config = dict(
    n_layer=14,
    d_model=512,
    n_head=8,
    n_kv_head=8,
    head_dim=64,
    d_mlp=2048,
    vocab_size=32768,
    activation='tanh_gelu',
    norm='layernorm',
    norm_place='pre',
    norm_eps=1e-05,
    positions='learned',
    qk_norm=False,
    attn_scale=0.125,
    bias='all',
    tie_embeddings=True,
    parallel_block=False,
    init='normal',
    init_std_qkv=0.0249,
    init_std_o=0.0047,
    init_std_up=0.0249,
    init_std_down=0.0047,
    init_out_by_depth=True,
    optimizer='muon_variant',
    lr=0.00158,
    lr_mult_o=1.27,
    beta1=0.95,
    lr_head=0.0089,
    grad_clip=0.5,
    warmup_steps=200,
    schedule='wsd',
    decay_fraction=0.904,
    decay_shape='sqrt',
    final_lr_fraction=0.1,
    batch_tokens=131072,
    seq_len=1024,
    doc_mask=False,
    train_tokens=785600000,
    steps=5994,
    dataset='wikipedia_en',
)
Each number is 128 + 24 x the weight over its row's rms, rounded and kept within 0 to 255. Layers, rows and columns count from 0. Numbers have three digits each. The size before them is the row's rms in percent of the matrix's.

# layer 5 MLP up, 2048x512, rms 0.0703, rows 1292-1302, columns 256-383
097:137130130156140122124122157143149059140118148127151110074129112150141139157098155111113160135075138174161182107113124133189128137139091146109159101137141088107115168084126134110127108150107102166100153149133119138137086125134172116140163127120135091146100110111139128121113092112104128152132151122134091133117083134087108180134122125146134104123126112077110116125138134158106117106104
099:155136139140123130068126108189092160134132109132146180125069166146134169172134141139060137166162142123112147081099139138132118120124143107111127113136150148116117181107130123117133107146116109151108094149142107115112129121156106082149164133147135095113151177125157123104173096108170131135116138129127108118113118127136168150131135140122126114078125126106124134157077091169132098099101
102:153127128164146140120152122115114098121136120102111118133069116125119130149083107116117118147070162112086146142132114172111127119119168108137094105129160118115158076163124099131129123129150210146135113090118153142129094149091151134151115114109126162124144115102140108127134130167150144165123184141160155160136134129120138159149127121128117134149138086178109085107133152162105102151149
105:100145132110114133107163110143087108176123119146082100064107117143114130137119160140116146131079132140183096111106110123144131144159090120111129151088138144141144146136134171113110158108184135110164098162117141211106125151140106117118129160169151104103163130099131138123126104105147100100126146109065135152161105145099168131123183106139129099106128157106114119097130112110143113114130
098:112103120110178107163138169112164115109136163133134142129137148127142145128125138121116133136107118165139125138148098145138136165146123129108080120166123103142132125137110141118131122112123131123099145101144133141150091149108157164147138089144068131099125125116055118091116118166111156102160094152104119166173116169102175113142143142150110119158123096136117116061125148162132166090151
104:202133096142105072091115136137155082081116150174116155079106150149136110180140149134118138144099130122112114144135117110114097121134152115147129122144116128107170146114114142106092119127185151147113152132137153132137131121109172125131138103124152132126159110090183158137143110154136154080092088151156168108096137136118170125090145113104112078086128125152150107109100157141121136162168
097:124171124123140128118079134102134078143108158126124117155148149123119069143106125095147163150159078112130078122086136144071135106100139119092136122087109108114109105180154115138167121181196093126138133126114138137127098116107133101163073112132129085116132131181126183154144106123108096123103161075121103105093144102147106153154130140141101110176107151132138131193104122123091136139129
105:121142114124141157137107133105149096162174141137097169149112165102135120134135128144131119096143118155150090111121099160150133137158151132112174141098148139147094106146090148158133119147132141112117142142149159147127144166081103087108104168103143100118112142133102151076114109156119129117146116187080104161118093152198197120106159136092159151176134140133121134171126094166112118147105
099:104142150111111128108131092172146112136089146135113113123123102156100115104142097102104135132124142126128141090136142087109147105121094124082122112127154113112082123153120088106154123155140132120128127138126129155111096098154173175132115143116134123127104124149136152107106127125145160131118103118130138106131092149114179113116133158129149128093120123137122076140149120171118153152144
098:144136157104107114137164185148105119146141100100137129168124159096121145111107140117093148143134196106177083129112140146144105153098122154087125142152130110150145155148118142105131121152129185151160130132121148093104126112168151116134133141118105152133110116095135187145098094122137102072131110108170112100128134078100153140100137121081120072134138166178109098106125105150127142147132
097:142138098091113128146172139161075141151138142100117126083118105077161101098103126135126111143120134124160177096145131092132119119124121120105055147116143116145142153142102131108142097129139083105114158124102093173136120133137168119112152114126125148147126098142123125148178150085141130138150145122089131099125083136102150136130099103172139114162116109095099175087136122113052094127090
# layer 5 MLP down (transposed), 2048x512, rms 0.0666, rows 1292-1302, columns 256-383
093:116100126128119089135184140127088126095166096151133112107125140126124118105138097132141087155141136121124081121120131111097142141138111118140152130129141135111151125121130103113136119097184110103106102122152127128093140166093131144133162150205115124075118081153136121109187125114120144100124128113157182138116108171149140134101129139136120151145142168148124125129115118105138108164184
104:129110125150122103151098141126127067129134158152166163132167132120122154112152134113164094174105123108149085110100146096156112135122103096118131147151129082097143163125140175140146149101137148136131122108135123130188149111175123104165093100175143152152107113117119106164132133153136107126159127152079133119121102106127148140073109117145130173162162155131150145148146146158123104110135
100:080146122125131111093145131110143114113151118181116124121148125130147126117125111106118160146116122160102140145144132143108124135170075142125154100180142116114123150083111126133144129119126077127117148112108138141137088134153152134203131111132143105171137082139172099131146142147130133126134141102143117068103128134097124128094133179096139091168148168106119127192151097099129093127140
104:164136121157174113102114140156128108126154118123107122139099111103177119106091127134102133110117122128163090135070143111126149154143083118140120123083142146101126161135133141159137157090180114158119155148101164113114088148136094111138137117148128114151176153173127099117162152073124118155152112132079109154110082151111109138189123115098156108103111133138141114130125101125111085157122
097:132107138112108081101149150135125126155115088105159143147129117131179124115158122159149124108093106140119130116139151090107149186126131181100156104124121123153172139115125102140153136106104086100119129104108132105063086109109102124145108112147138101137163081118139126097105140155150097127134134178163098094102108143117114104122147116109173082094146139139085131124139147136166083112135
108:118103158096123082133094091103109142128070121170171165140141129099114116138115124087138150117122121155167099148162176112092132133122111142111132136099148157109067129132124151181114112131138134091121174130124122125115158113149079096133152133150165111139143095172166134122138159138148156139116092151104118138105142158160114138141148132155133118137114111126096115121142132172145131150099
098:137120123104101145151133143153099099126103143100130104081139157179127101115099106097115084087138124138129131083146169115093109110092133126206119102098142142121142129102155142096107098103173105156113157150111143154130136134150094111157164176119145156181152093127117097111137143146121145139146123103105136126137073112149145083133141119136096136103146117082163195148138087172103108100105
112:097181110162130124161068102128092122097112109137136138145135156110098136150117151135136128147104111188111131133113122134148080110130114124100160133103138198135131159150106129137132140111108135150124095143129171106126087111134156120149149116125088145048167136163161132137183123142128142130113094162117111100205129128088159153121169103125110117148143137122138130129115088112141142138079
099:130101129080142119099123109136096130101128112161103113147123119120173106087129092115113101103120127132156130165196088093111170131131146151155145143154099101107142160132134153119119115097112105166085138103149133138144125146103134066133139111146122096143098106119134116149151097119122112096192146122104111153108158044100089105157107130131130116172138124121158133124158169098160131124135
095:113138145137108163111117109146154121135073165108114166131133122133135125119155134193085168098112090111130139167103125164125141110096178153103157145112139175157136141101134143118125110159144122133098097159136130092168166142144125155142139183099113132073115123135135125124085115130098161160168168098117116178144149129089110153109119088125145109139137090048141137155126149085151118155132
095:143109094145129114137132116142115170112149137109102170170116118109136169138155137144180134136198127092105169134114091110093088171137114158139102096113176120147146140121121135146181161144119136128138090130143131105119111142132160115106135158110152123123136125098098149135149136167157098133125114156175105136106145115124152121136099109112160138118160140154110099165103121125145118113142